Weights of a small GPT-style language model, trained from scratch on English Wikipedia.
Training: a variant of SOAP for these matrices, 2126 steps.
Each number is 500 + 40 x the weight over the matrix's rms, rounded and kept within 0 to 999. Layers, rows and columns count from 0. Numbers have three digits each.

# q: layer 4 attention query, 128x160, rms 0.184, rows 20-63, columns 0-79
# k: layer 4 attention key, 128x160, rms 0.175, rows 20-63, columns 0-79
# v: layer 4 attention value, 128x160, rms 0.254, rows 0-37, columns 0-79
# o: layer 4 attention output (transposed), 128x160, rms 0.22, rows 0-36, columns 0-79
q20:486508480489577524533450532427491459499512487547513482505486450478483562507527480474543519425448549497468512505453517497519516419489524394586569435560543405545477495450525454467581557461487505457454484492455500507497550523436546436536460437
k20:545486490470479472513454445483570506457440413532461453530534538550511523527546510596514458526524414542427497470613459533576470394499534587562503532553487492469522470501510390478484437496474418466474476499582468416533518562463475529602480511
q21:538446468497438523476518478463551479499420557503573462529511475475469467488473487532503540577521539540530485547512556506523550532506509501392483552466508477516466540525516523544495537528520536555549492481570567525513444529534532544479556502
k21:554477505540524474465532508433493599522511523529543561445479505526541483424470510521550441445477510451467496502531513554414440455518511417546490508539500454551474517487443478465505431553473466472474521509452471493471467512502575448538556466
q22:391460505429529502530556535500493489445499486542438541493525551501536512531466475527550543505521490462472489499490479508514496522506516542511450552478434453503492534494511517456427470522498523477516474525446490438497539516521502523494547499
k22:466547491517495608535497521492527454535524535560532506498539444499579472485499539564453499438509513497544472507429512503453589455485481458502485531449495538493524494438529422569453467585470513510490456507500594472518532536471516485490502499
q23:561519442544403490469497513490491564522504513576524510509534478505478555487392416489529533463462559489494544513562522522486541494561498436419456566409492590504470489549428578552557487530540474556488454487500463526461403519504434500463472543
k23:562390586500503485399474509495441567578589402488491549532475554530539509504516542429557474563491460498591478555526513483497505476544520515506491469494466466520505498450526438465568503418442483488460543467409476445540444425449528639417539501
q24:461500568539495536576498536508550546406451481476509506493362537555504534446478484471531500544500477588589489505507427494468492492440532540481482565474529446456484492412513567496431425465485442485497441532522503476461470513524424527461503508
k24:425538497590516577542432548559423497513473440457493585450533485511544522505498531583455443463454506568506448471549561473506551464455513535449503529445484557463564474442439467506465527529441499503463481536564506456509464533446473537505573541
q25:502493447427503445516499499584530493548514483544485407506544514514493523531498526522478469572467529487522533443547502484542463444488511542510488515524485530465489474460530543463511444499541522449508510492446472477520512464397490412454486470
k25:527557506472547459533540508544476569459485532486498494485423567520461486455508523506510480465531568514510526441487509479475597611560515493415513457456495421558527562504538520545453567542484460453488492516525562559514466553458494473536430548
q26:623533469593491498497511460500511516541530487500517546480505471579430456498501507487520513455536482479433484500569529546507468475521495457532424489533557521488480564571447511444525492529502467512563474534528474538542458470506498549535525515
k26:538517540457501504540433531553424480590515485517516425574500499444501596530452497442463537525475407519509500530489541493499451545459530537551506434515534552524559477495487577480496610438508532497470534505455517598485536508490459564541510493
q27:469479537531508523538539555504480566469517506453509482553476519476471556507525470491547480564528419431521488508478541478544515511440488574511557475486407536539589516454515555566475501512445472444476502501537523500549477552561452545472497538
k27:483521491523435518487531429488529494557500507537557540489554452434480433460500518517451458570459530497521509504557527485449472468443515537569569501481486473482481503466456513513534486488550513459562499451544459428563448513545427483495496492
q28:483466520519523495533501504510486549451514495456503491519531490479502597490542478419476475465492552522541565518473505503496548528477507577521542516533510514602430476495610490454535480500534522487502466547493513521391582501449528467503432521
k28:508522456469531469487428507486493522467494475591456468508570493504565397524495454494534517519507506462483459485552483470531480474532510466530471474490519513407518480500432408503492493543545503506456478515570536500523390524515478490549513512
q29:455559529488494524539555552504496516487545476483435519517528491484495464479487515508446565410492465542441430504465521540509466440443469531510488443511523524432521549546616471460460525483475462419431504558519501512483541491445515514516462518
k29:454532459479569453582486478406516540525483539583555511487507477466538585453439519471485482446551505513437581527451552497522516553436531489553542558522572496469507434492471456478500540552546476614561509506486550561549559498494516446540477494
q30:502452534493512518505504487479488526477513458462530461466437552496460511475546496564504454500472511420553528515469462502455540531475550478472474522515525489462463494455504482507513473503519493562522544514486526491535484516536493477437467501
k30:550491557532470443564486538489474522528543534527482423479459463484494527549535544472477462425493529489458523424482512458465480500461524454550572463550498389476532491409465484481497452489549420416516556512500471465473545509488569418478438461
q31:447449510473489478493482567493414484573553500500526526533551546490530462547497471475505500407475523460535456559512505563484604489541431451479552481479427508413518462497502364532468452489460555504446522486452471499485475497506509540477547514
k31:521479528534525483502513498438508463458466530453489432433460501506456497490502528545494438471455564470464512427466479486525579533548475494486468466435488518500453572490476522490530472514568499514401461486483461431536577512474484477509439517
q32:515553472497488445537506533475478485520473572536462553526535412527512534501497439516534498533527452521517507496498536503507475502540525486546429561538504476504511459531472422520530523562507505458542525519457472509472482481461527459563501492
k32:446411509520528503446472520483506443473480431498574477497497559517527528488493520514473504525501431467514495528463532503527463509464473486507502577517463495540498520519494517481488510484511482489433529538509519567494606530542498564425527525
q33:510550539549480483489543507470498505478487562479507501498429495505486611441522457509542505535500459498487541488552570508510531526451462500452516514500510484498505527478480484485525527525524435456517584503509479460510496488519417476516510485
k33:487420503543448536496525530443570524571588511603513481490592526536512463506464494438509513438505496481575476492560506498483474491579439515506513497509516503511445512507516489539440432412487586489470475473451518507531505508525482472398484535
q34:470431503500548517530558487462534499486500522512474504547515433506469519519481491419471559500501418460495511544463476519469463527457522477537437531533539465481532440512517488475514570498505527546604462549489468467438426436504500499475486481
k34:512540536519488562475551515495550505501466519498492538542492504379468448551542530492510452533485479526510500541471511477461498385508490400533558504430505544460531528447474498499514440485516462557497534460513424443533501557560478456527581451
q35:516437467522508576532453440523482492434431582504552476531476488458464505501501464444435541565545571524524487503482466506452491566516511486546624465479468432537493449523501512440504525547554518572508458456444565448469507477541533453492489574
k35:469525569450480549491494421454508589468471415502495518477451502581469480472476509561475531530514474492466486484508438523585461456492471470446426539530529481471579500501471501524437525557514427466501507607577464438521448526517437546536565498
q36:601514488481444510510529532522490551523498494474495429475432472568415514470472478443528449522529525545459531539539442485495498514481527532483442491507488469504525482504522533489527485570505485545486503494528557498453496495515485457547505491
k36:525455550502491534465450483532497511515488432437491540476476537456495550475571538469458543487521469490436506523522489462552465469447582489450485552472514581454490467521465498461465488465437465540517553499496530497499486530467467507448514536
q37:481531452501499480474546527512459416475430546478485480515451503592526577552469568471518451528476492502464454451493470517506505523478584548520498507553456457522506480572515596529526496483521448559500513549524397507405510475430466490495541406
k37:444413462505502475431436466391439552515478533474513542469570464464515472517503456554493493520510497469490492554471472449448520426529584519449478501456518517505429528487480403504563509463472516483502454508497560544452436406510482519545483532
q38:493518472506483508502522456451489528400465507499532465452396500492529535468465520455496497495494522533506509492507501478457509439487501515453482463501456444504492468473504578532552529507520464580488478485500497548502516625521503530440555503
k38:523426513525416567466496477480463482559509395461460593551465468482569452536456481483511492493488515457565441558494541440526465440532521520522536483535528467501465521457469453496425471499511498436513489551544483479531433527453520559495580426
q39:480426539467482489572515465409519529511521504480449508464453502547493518515422495498502580510545474445508527436473499558488499495472564487452448541493507429511458506611471523456531438421442483467553542465544502501576476499515455513456540416
k39:481462420558492477539594547545551483513574564551516484509506483421525522482465549570554438492541458590499543525429527513464534406537484470581514564483467512512481547566492521523497482434429517542535565488425544476464498515531521448541483437
q40:475449454542451531418465417510457493517480526468460465480504561536532428586465494446457509489454547466485493518513503448464434448518478426553531486475430436444535519474507559503561545510549522539466477423525447453537507447479565518504528476
k40:496468499446469503511507529514515524475438584500472404604529483528404473493525505475465518498563496546559548457530452572443418536567606551445519456523519487591508602429507476514446537549425440537529543480487554433500514520496496542506504510
q41:493512493492437481509404483505536539510467562574482505471448517575463469514484571515499484517486500524453483497541505439519460428508558447548476514502494483470428482408526478469492453529514482514431566504540488532543498518449477468558504506
k41:473524537537531484490455514491496452506418496417502486545428497542458509532418450509439482538538516490488490556470553470481455541520526503431505544591552537500514512528554457467454577482467497510483557477557535447483501481417507547474454512
q42:528459584574463553522500482529516524435448512483538463549514456457461525441479551522495521600585486551518490515506580499500465492500457570463483525444498498542506447466541485511428513442478445535518439488525505545488480500508531529535509464
k42:500424470561484520404559458459455538528484488537531557493460445546476520420503433435515534559531551508601519521476536546474441407510548447521491624458445568505474483555411595469541506541563545524517516521510498478504461481574530547491553553
q43:479547444479518495547525463507492531498502504486541481528490462550554499534474514425444520470505515514562429510475531512520467557596487534515497469503393514484521470546546567528442468496473476549536431491484493563555482537478507477458514523
k43:557521487475509485458484460464576451517446431501517566495481452460508442482372512519483506590540538422512488556480580470535505496565555474550510501491474481451509514523488536576543541512480546549486526530531516461548502456491498511476478450
q44:557495533542478513475494486496479447451483500506522557456451418520494414539497534490501478532552451467538469494512444467472476586591519494516478472517547471529529527579461517512452451526468551516509466495493556480465490510546447481536458499
k44:501518542531471564510511517553452453515436484455529463524551498519482505549503477489523479555473502536451460532514474504466499509420480479522512469469486555507488462504560587528528481485418498548546511533496443502495459439468522562442479505
q45:514515470559429512457440541554536508495447535522596533529465500389506470429494514473441523452499512452479472531559511487536523460491476451457382551486565515476499550459500483535475502543459462563438479481526501583448492513527486501534550466
k45:505443603480451545557486535481461484603548501503540523495417532515507542531492466430517418531531474523502450524536531519543417486463435526499500498522472596517454442464527579427515560434490581468530499504563517446476489456514437543458481466
q46:468452505491463468435454454550500464503535509452535520512548475455452452482471516493542459500559519517490589478517504510453536404503395489452544511460506505550490585449497454485505500518468408549471467539457454489455514466478498541492413483
k46:530459495471505500495545500487459552520456488501428432517510520483501532546483532430439469425502493500524471492493499569507569550577453513406410502449492568486537500490483466409507502449502551526512478484454544491497490510453514513510539532
q47:499490504476540519503479436545475498484497471450496554475484448437469451518517498455470551502543447519490404533462424444452482557542501430473499472497464449577489512507436535469481511524527464511555449497501520472481493470578552509518535502
k47:440519483504433605509467492582521502552450502488480488543494469502497455521424479533485466524520496491482557528515482539482465418463497442471491469517486578458535413475530488515544449491469500477539527490507511474425530507495490410442535406
q48:581505526508512459499542515512481522493579479470467526431528511555437446530543455465567448460549583531489459452556491502536477503530540477519430506468484480450531522523447483533471456488544500461505448458499506515594532454503516497529491509
k48:503520460477562550493469508597527517452486490494586374545457509441445520494516535534475537526485507443495543466532513542515474552434525543569559495515470528514447514556497520518530508515441464516461505453462554430454537559538546497466523497
q49:478531520517558554540519474489451467475459510503532538506433494527448469574429500534462464458506465453459440541500482497490527532467555475525487508548537491520491512553534510531494466544432542491570543542505493518503495473453476489466533400
k49:520517516538483502496520546494530531475534435432555387538561516472529442534461516518549470483484502448489502472406467423525504455492459519531507428483465483417454542474508498562531520441478498522420543487489479598480526432544487479439409508
q50:431489508465478532459587505483459467458534417504482488571464472617488440516431516489482498527567426501508485498396444506461444540456516499447481486528472535489473468490539537474445539565548440484553522512480540461616577482528548528483595435
k50:476489510551480481437467443458566529539519594435564490457465467425505422459446506589411514561529445510470517520480542486415525443468493446493499568484556522479458455556505545538490478521525469576480521505425570559410542578574490452442544563
q51:492544524471556443480459574513549523479457476470457507488487519474472548552512497529485397465456537460472438514537477459492533468504495593440458421472533513525470512434540489498477482415527565419454528459541543519490508471469536530509448469
k51:470536405474431381579559516507469455459450605518497480547495587587465524473566471442483445453468591606500539422602461483540492551595527509556546511556564516509428491537517448514459481512516463459519535492486488564390430432441510419539445500
q52:484489486449474535495416504507553515512540466473532492535471472485473520588552520563484507450518449502514541561478519490480585461404534488520549501481453539440492477479468473551522528437502543526531488440502533513495494530540510546497533525
k52:510508524479507518474542513546537432484480509442438523556530525493556587479482560561491476507430504528577482406517498492530520533526509478500506456502512547548592546466541576474492525521586538494477484539512424487468511439460493479495523470
q53:487494409564551544467499394453536490498490456568529538504492478482499499504505485423557578542496515551511545508487532525429502521438551478470428552479456544611498445539504477548516509554536493527522448458468574498530477511503529469461544530
k53:458467582430496537497478570462509542548556522517465550467456467496546446531472509578521525576509488482571445523549520466486428516550540434476497529546497547543530397479512571494507510490561537514534566454543404483488543473514498486431528430
q54:504486447543480441466431476460504535470505516441519464488534526442529443436527535489473504462481524530492466477466560517529523499418512486500560484480469448514470565404535430514491492439489469519510431465488515578505478502444518511469454556
k54:466547526486588458549464446452519471491488514558492520526468421506546542498472473520523443514535511496525511420536569486464436536573549528594536461513617445471572521494455492451503537505515468475479589494597458483525523527484492519563538458
q55:576472509599466489455466466461492503461467520518484483469519458457529512491474534480549514488480424478492440500497504551463487575453507493509531547508516523492509551482450561600499525445490482530488494571503557477473423550562438559506534488
k55:519458489411475514478504510549428536545554546526473518463547482556520423583485438469453472480557409523554550525439532474518515498423517531509622441498549408508556545484528487550542485497458500429482587471515407522459490425450486508522481486
q56:491594467578491588522531517487517467489507548513539500485561491463488434475417532467488506523445560455465545558543496534513482499471450528491496584462519522459499520546487564589586485511537525524479502568546442494473487491395520462421491468
k56:502379475530482462467407490417371559517485452456565493515477558470455491428574483466618526421563480402535498436509508455520583441494546552382465482463465561452477472504468430447527480462427535518579486455493558570528518482504521533484587505
q57:474460525514439472504503526549473520558457613476526499470484493454497489496465544497541542477521430521532465526492486480500541540459554514437525511484447506495524536419556544508495477492534511503460440503450581435468567540582501506460499548
k57:452509469555433537501450475484532518499525555465480554549530464523519508538531453495493446536510503444492471545514508544441502505555470487540508459507501493489589578487497552517437519505501523549545483471458557510522418538521427550428524448
q58:480453507445467508495487494497553482400468432518493515541475541487483520494508526550518540537545459477461503472522527522498535473486487455495455530534474482517512502474505510496517526525499445544481505483505484487526489513459527516514567461
k58:439539532534542487448546503497492494545490542530499524428444494478575438526559509578459472444500473477543525511487506493468500482477447469508474544555503502564474524499488499511528517509527517354486520552489503501477525500493532483541535447
q59:461492492460476523522529519427504503433470543509553525520506499489535497492508544474448556507517470488464456527496482479448474493513437504521536533533484456530499476514535532528458495566462497571584440436498410488474498507580508523497515495
k59:472511571530476573475471511427468494538476520478471473504499469523525479539442575526527480532551480467461514527497543501422534420476511439523451459476483567560481471489461532518486497509506547523464590565479540443529526502515527563497507439
q60:494540549487424542530510422551489555528453538454504573548429525438496510459448568499497488579565526464485545447537543522461475542493498396446440531481553573499479484483485545454448486521494456572500472586498531486444522487527440497520539500
k60:449435547565462482449461528514441512517536497561469531517505503432509446468504490434493464553511528470514447620561479485448502462438448500478487588511526557510526430454515499479539545536507536571506519468423570450502536509543539570399513486
q61:523594493528574476489492559498471503529467509448550450523508469468496465486506476532516512486500415510470541455486418527531520497505531527546564436516485516500479517486564507471480439494482523447519491513486443528422495453474510501610433480
k61:550483444427504526545425501462557448470455461440484432522534506472507575508525511578432455475463511525449483455512528513529494485535545534540501462356481525447518448492459481549528511479558527495482454545530476522508446489466471503546456638
q62:527574438530549533491518431504450451561466459568510494486527445552514445537455495463461504486456519533509455540431547543527494553521535444538516518496489507414467464589554498536515493521515531562554508510406442534479542482389514517510525493
k62:540385555474485533512515540451557537513479519432524521539520549451487510491483472529589602516495463420468513525502531470515514459546546440459474553469490508524433524472493371524524557532499515535416546614494513534509518533495474497494454483
q63:506512587511454517457464576548490446495517536427447494477555411510444509498482594461450489507494501578510504512522527447441506481536395539419465420506458453537484495437531499385440510476457434464393488567451492443440511442572445574516471521
k63:526517428543430484528499503543405515558425451544509556504537557450553480531466421515361429471501453522499527485494493563418559551455458406532470560514499517463447456530439525578499480549472513529535446519433470503504447495430478493479503468
v0:499471491507528523476561479483426517497502496481532491487427508506469475510503459444495463536474514537537480513553483468454477521538499549473466508450469475481494484505483510472499539462532480474480500476479493517530474529518476507502511483
o0:463511512468541499495448517482496456557530524523472480508534487496498524513510526452544510465490519498458528527481463568501518519512475460549560526492536525487524517502470485545488480529524519529505520522474443450500517491479545549456540472
v1:470460460472513532508537543486497457504470565503503510493569533502542494492533505511443449524537426470540499494492460538526512510474510502512523528560551556483505487484480501499536476526431482452518500464453469544494503486484501530489503519
o1:446447516543478521509497572519508438482531488465453507512461458498525492511525538543487553500552502458507536550486529452506544522511461508486528475498524470479548492573520517472474499548543469498473473552513533509522526482524490465503530485
v2:543542491483491472400487516497444500524515447463535500528432475459546495488456461508540486592506485501542458493464514501468513492522525504531477469483532464504537466469480487513444514509485502459513517508473478533536489502575544459586549551
o2:521447469482489528519536540519528516491504512454553477487535559490461549542505539477526514428501481518546529490514506457572506525493481501502579509472446528479514540505553505521512459464533506470505476448481486477523512527461499504408527515
v3:490511506480515527514442516475444522429475504472516493506479462487463527451518452482475528552516496487563537512532500473550454451538495521526546472499519529515516466490497454506531536492457461476531509515486506500538504545522497499566501553
o3:447468454535515531516539521567496447496499497511505508474575555533512498562569510466538511471499495464427488508488488528497548600448512528495459471496528513519492526568513539535504514534487520529562403498498442469513451456510468478418544490
v4:535497480474457475520461574476499518497460467498531541519508471515516445567446485523528532478501447525503409485538520505516533472465473496470489510470545522544484473515515502498555480552452483480527483500538472495504471484500502477539487512
o4:454476513501525503549531461532468479490497529493467472506465496491523531483510543498486527557548533456518580464485511440501499546485534510537516509471449514459488499500489503505446522484499436538473464527466469507514520530505483554512515527
v5:523547498536466491474509516546503526481558542523529495441531498511521489496533476493511506537507479515498526521540536555458524475508502485538458458495530482498459456486506509483495466517503494495507455502484486470523477474492497516527537473
o5:429466494500547523552497516488505495495483498431477446564453496510553524508507565492482485510459487519537438470441496463479502560442478489488505512471495489486570538472510557523475511481510486465435492489520510512502546495501523553474480524
v6:546501464476471478429498500541475506497516452499489476457435482501443529471535514471483492540567490488534539489514478496494479482466563514497479507508463464495496476500498475531526479461550563519498498485506533484495498510475452499519500540
o6:462502516515497512586585485425507549500504563496497535526487540506503547517468453421527509467491524529521551481494527542505506545563554469517465474501546504522510491485485491494520520471499507494507539580526468485554508488512507467463540480
v7:548503499502495544505439510509548507508467483489554453509502508504537554515480462494520528497495512520523466545466463533470517476490497510481499525479484497472511539489485503423519526508497501511442508502474511483504497509478418484473507483
o7:492497519497486488491518484509453533470514519502480559483428474503446440533490525470501443483525487476481438509494509543507502493525497459480470502465511514537407463498520502489467496483472475491568479463453509492525478464511516532499533453
v8:528476506520559530466506544488521492503544492491494458460527461470525492439559471507490530517506517500496515491514480570483499480468491478518485537516472461504519464522493526502461488508497513525471492475478524434506473501519520535525492520
o8:499560517498516513551469516471486501524481506534515530510477562495519503535440570542448503481487512519447450466501539519436496528521473548479470461520541548459500506472526500465508515453472512458524457553516494517480566553515502504489476480
v9:518538453503430447473411577514511508477522405466543485559491485499483437512432477502513572409500508526499487496516466476518555501526443470544499503507554492482468503571514508484522524549497458439430532517450537474509474491562539537548502522
o9:498505450504531507503528454542508537480445514514465463453480509513474496466543475483529502492494430525482477482493553474480484520462476509445561526487440464531514446476534540522502522449461486529518427433533425541464452535466486547497514461
v10:518505531505471519510555520516449548424473455495450487506480458529497468512496508425496497473498503423458521540468521499505559537428491496522462491490508509479488455477520512510518472469465498452451505491481466508512481516469485466513472507
o10:457494463555490473511489489449579496504458547523554507502501506450515550497496460527519530506518454543529493455523496481506494473483534524476551494527477525511524466511495523465546539521502435578538487535525511515423484505519518531471507515
v11:471500475515465512494545528496481504452452499558486524486478510500479498499518535483549507501518495482502541528489496499540471489438480529499452507516508492471483514481481499496538539500579457537504490496421492491540492534547470503483455574
o11:515491516489528475514484504488549523538522526490536432509496460529532531506475490474498595430462541544473487447534527499455539495514536441526468536514552518498507470527496507470534492519514478534490524536538494564481522462466499523507525444
v12:496502497470478518531441550556513455505493486512501514458465505530462471432540559496457464511539506464485509523504505502526521495510566517491494538545531519497483538527541512510500515485500478529463552489547469522520548498499510494489479520
o12:526528470491512477510525470496524513494508561450513536507496473530524557548502499556505446495494523560525521483535466547465500491505458514480497455453510469487497516558473483529535497495541525518567517506559508525521425486483482475531497454
v13:504484514478515497485518492469488471484538495502515486509544490469504509498527520482518468529476523512503527464505488533509485486499483489510509500525525487504487484500515559467472515501467550512504477512488497523514544459515514490461521473
o13:508464523456533500486482536480503555521511525500501511510450530500514514513482476518493517458492489505488500531466497494439528523494484494497521531516470484489544546482473479515457467454521546463479510510528506518468493495522487514523453461
v14:532504484454493501504494514508492514490503492479569494478438514547419517459500509494477466538425532463542508496517518528486527473537560531527520531496469545496509483445481509428443500538485545447522507512532501508511513536529494490514478535
o14:511498449495478484517538491519457468557512567535495535454532483473520517570521501454566477484586568520509511492483486544537468586502549494497523466513527482506459515561466552565509507491500530457557512518451516507510431539514546522504560435
v15:492507497494488530554477543517500522493488498514425464492499525480519508478527443460562489495580486475546458551496500483529503554481490528512466478498532498484503473410493483475527514508519454492466508488546530509537533527478525532484499494
o15:485506494490522542470556479455474508473492531494517517530529519506484494526491519503528607512472495545476506496483511540448456492470506479447465533507545492508476522560485510475462500516478539477558474498499465476426493485542460490525492503
v16:496493516482548504501528538541549529501502544593484540503535464514525467517523497485503484493491481471484529523481471528516547523468452505518493509539477504500471496523476509516526428488494511480490492473495499463457552507464454501493488486
o16:485543517527468496517453455437556491491514493456494519499432489485503495447496452539506514479475465516528568453511545485470503489505490483539517532489510522504516469511481497533518524492472514489482547511546573566475517464534543439561490496
v17:502493487515455526511526516553529498475519518541538510471497541549505506491497529482447505521459521468522504518452475516459483515524492513500484508476469472536453533511519562481505495494492498516487510480484466503483536500485550495460472464
o17:508536500505520498539486467479541491554506551483471537543471493529486497500496512475533530514514477534533513484516497522547466509505483505497515519561538491475511463509457495535489462486525501482518519528514532513477420483478478534516442531
v18:430494477519491507474517487489470510482457518516468512532447499515489518457501530548474489521532463489467508474521506524480530501550511460496488504497444435519471520505525506468521528490539515532491496469444474543497494518526453513476487501
o18:513512537494482490537484507508495550507555512509486509514470447481532515528499457480541542484468572510511551506477491500496495475442497476517457514483578555470539485469471448510505475506517484511459459549520423525507492508466546524473493483
v19:479451495513525531494483497473555484487516502513529560492520487480505539500446452576521510482478514492468512467497483496505448526490441534474529478508472484495477511488494523501463499449527531500539513557507460505544557493498488524483554519
o19:489483549451508483469467485533517465558531487471493486522527502536460418545553503462496508497477526421550507493523494493459490467508536478552441567498522528490474530495500473490488496492463516463458456484468571508489444454486488442506475488
v20:507478481502481515503574488508500483494520427514467520473515496541506419481567496507513497522482521479532505543539535492501475509487441532494458493539487502516471550496497539525503515505506486529528461534483467499548499522567512480506497475
o20:523533513439533453464472491484490489534495493496506479533509478506494557495419506500488548482468490484466443466477435451490481511486529523512454465492489471496535441482480529432517479514549441480476552515497473493463511486466516510481428513
v21:513497497470490487475507491532419453482509422485479431506503537493506431449556507498467553497508479508474510506532485437508527529527488471502503485543405539517527523558515434493525518501484501511452512490466456486480514512486514453496469529
o21:478495471511469483548507467526583533442501552514509518447481506450568592517501478507539465492480489507469516479525436554527484460417500526524488492467528546563467512497485528492502492468499486531538496460480481530527489563467489499474491478
v22:491491517496484521517452512504502490526485497492513448524460492528468489498510500472525530467506444499509496483491472457491554508501506496490552511483489490514540478497502503451498538484489442510466516504505514468528525467491478554474505483
o22:498520488539537478467500544532474507448496516521435544525492493478555529503500503552505492508515451501520496520508485552522511501503531505515512499515485504496434495533491522547534481528481509503513436497482475554470468499449551478512438483
v23:495543499538473499477502497494478549545514524528477495464444462533472462471524501522502509578530509520495531523537528458495512507500543491467452481485506460492514522503517494491488520535509537489500533517474463521517508523461461514537485522
o23:510466513477466496545516518523549447467492532426512479542482555523497552510536500460516489464481529490531516521502474497515503526507467547522474540484534504511551490511513527510498473460553496487481504510506460484531529516485547514449516530
v24:484520513498490496508506533529495507486506543534550483506528516493515536533506486548459535484465484500493497466489494509488524516495494512513528498501504545542484491507491539465513466523501471524467485494456449518481494476466440493507489488
o24:489423537513459529518482520475527455447504523496498499529487508460527550476553578523482497514545520521510505523533529522499496489518494500518500500492507571446533460468472470526449507489532488541521497467488531528516531498522544527486503517
v25:501493499423503488513530503461505489476488528475479468475455513526431518502547541485462497529508505589500508502471485560479476474543517507468516493461478546535469516560499500535527524493502511458530498533474508532511490505481485501471453506
o25:491504506544493544533492490500441470486564522452479478529522491483486494510491541513505468499495519403505468552510482532497518573502482495517468435497537516507484485461496485553516470476550529482563551512499494516551496485504485479426513481
v26:483449517490469504496495538455451529515481470507499506448532493519525492454536476508546526513565501489462504559546516483496501518500488501532431483548537551504498473523513474469499483472512463488505519497511505533527501512489489492492481496
o26:460492509515563511522469498529532464479517499507474419542512495520545539576494511491479483560436510530501505404501463497491542478422485516518554490443467502534525504481513544468540508544510450517522486552508474502470514471483506510512503492
v27:463476509526535474520460492512494490541497533513497516458515517481507543496544524480500495503498540522491494497539505537523519511545488494498460501522532507540481478509486547513464529501525506509490520436568552462494467539455548531547498449
o27:503595526470526525477564515477452451522507457508481486533548535515487466470487477511431515507500469588526481512461476528474480490485472543497536476508466500493492553510499501501479496503464530508522508538522511481488549472521479500519494530
v28:537494505470512535522478534478516510475496500513502544510485512511523546493466483481511487497428525526511500489510494494453507527456474504475499520504530531453473521534521435473493493485479484497477478531496454521552472478506484506525455495
o28:448504525534521516518481461501482462543460551496481458479509469513471473518496559526532526536577483485496508548526506489474528444517487479521539545478520503498495525514505517514502520526478550549503515499530579493509470536494511519482523526
v29:516520422559456532508475486527515509468484528516588515477478506503480534526529500478491503500490539468513525530511506491530514521502458516501530484477463469509479538482479500528474511531458524495455497458481488440474544494501438530475485519
o29:457546496490485458549542461499501511553495471552407519505482506548511467446491508445472556447530530511462465501507491527463451500481512497473495615532541503531494461570495556508517505461540482491503477472511529532522425531528503512526518453
v30:486538490485513492504472498525556516531510509492478486497531493512545450526452464492444514495437503493481420501527449513491488440492485517511417446495596497505482482491524501476490512508524512521445540507532502545457501489443495537541534431
o30:560483604466486477467548508483464449473472474467471503487457490447489496475569472518519499540536482496526440519480501460528429555531506529512472464466457454430532509449485538497467516536488444473499474482503482401440515493589488514518463540
v31:454502458495483479558506476519528527511528491505457537507545534472535458479490535438504525460499493462463479492517487535564507505518473488495444447506516504497529453510466482554435521487517506541507538484486461462452499498488548531497470503
o31:527516529528493469478509531505534486508464479499472465497550558508503518446526492522452586497456518479504476463485454465492484498494487580485572543516500506535503560522486514488480528483510489451491503479520517517455537536546491526495475486
v32:499478488516490467440534527471487536522484515523464550521517540483534532515483461508495494505545507579462511536553503522510506446486502498450431535516484482570513533532487423521514463473520500526492497500501526477503486548484525510461560515
o32:469534543491530487524494444514521470497534513497425444451484405488521446513479558498443515504487490442499500454463470434486474502505484463554545549502508498453510490483544498445465517449506487480476470500467513510540561460463462500490455474
v33:457488548517478491496472481498497506529487505542484492500503552522473487540553538514465525485483533458464496489566534508496541489497495493477483471496515515450456512529501524470509498495515545544451482451525496493496507504504535479472485445
o33:512533486506565445492516529479478520487516552482474487474477438508548525479490466506524499516476487553523528489471488505477452496490484479560549465507478467565545542479454542462482493511532500476511527510528464504535449446496487527533497498
v34:477539443526465505540458501528505493529483543440486491521499523522509541517453538498508508484446485526492493468489484534481557479505505504490507528493512450483453459439468492475493539485520438477443458498459532477508441528484521567485549485
o34:503490551458552499444507474467502523493523464557500541490472484500514466536510508508518518529555473502539493472456527488510442554496527468502491516515540510519509516516535490525502488498462478531523495498522480501505526513505504544488547480
v35:509483510546486471586492514517501527486485508502509477459494520503472538486490540522540503471516508562525490468491498518509485487506474528496506522491516501500439452472469477469552515510521426514512533494515503516497475486529497545506515545
o35:390473459482516531431491479462486482493503486543486531508501530478546471506545459465473516535467500518456502516537518534494505468444467466487507500522493508458528506527540484533478518518487514534481439440527487491480515489495507509470513474
v36:484487479478482480487504442510509539534496502439542567503458553507514480493478549516501500505443508475471500500526541510534508474503495484485507473477444505572510493497495523447504554478550535531437544458522508500480491461485523531488550533
o36:522533558482486449521516527446497535529563512510443565467516505488506534513468468487490485536518538498578483457525440505528508507520525526539542523536498502465524499431540477509463483504525481497540465484466474459460488544452489474478468441
v37:466399544499493541499491539558513500515525458511538532498518554487541535521487479493502475500481470523480473526524520507475500532490486523493475439520517491525561477541515498508510514524471512494508526505511477533523564496497514486510500449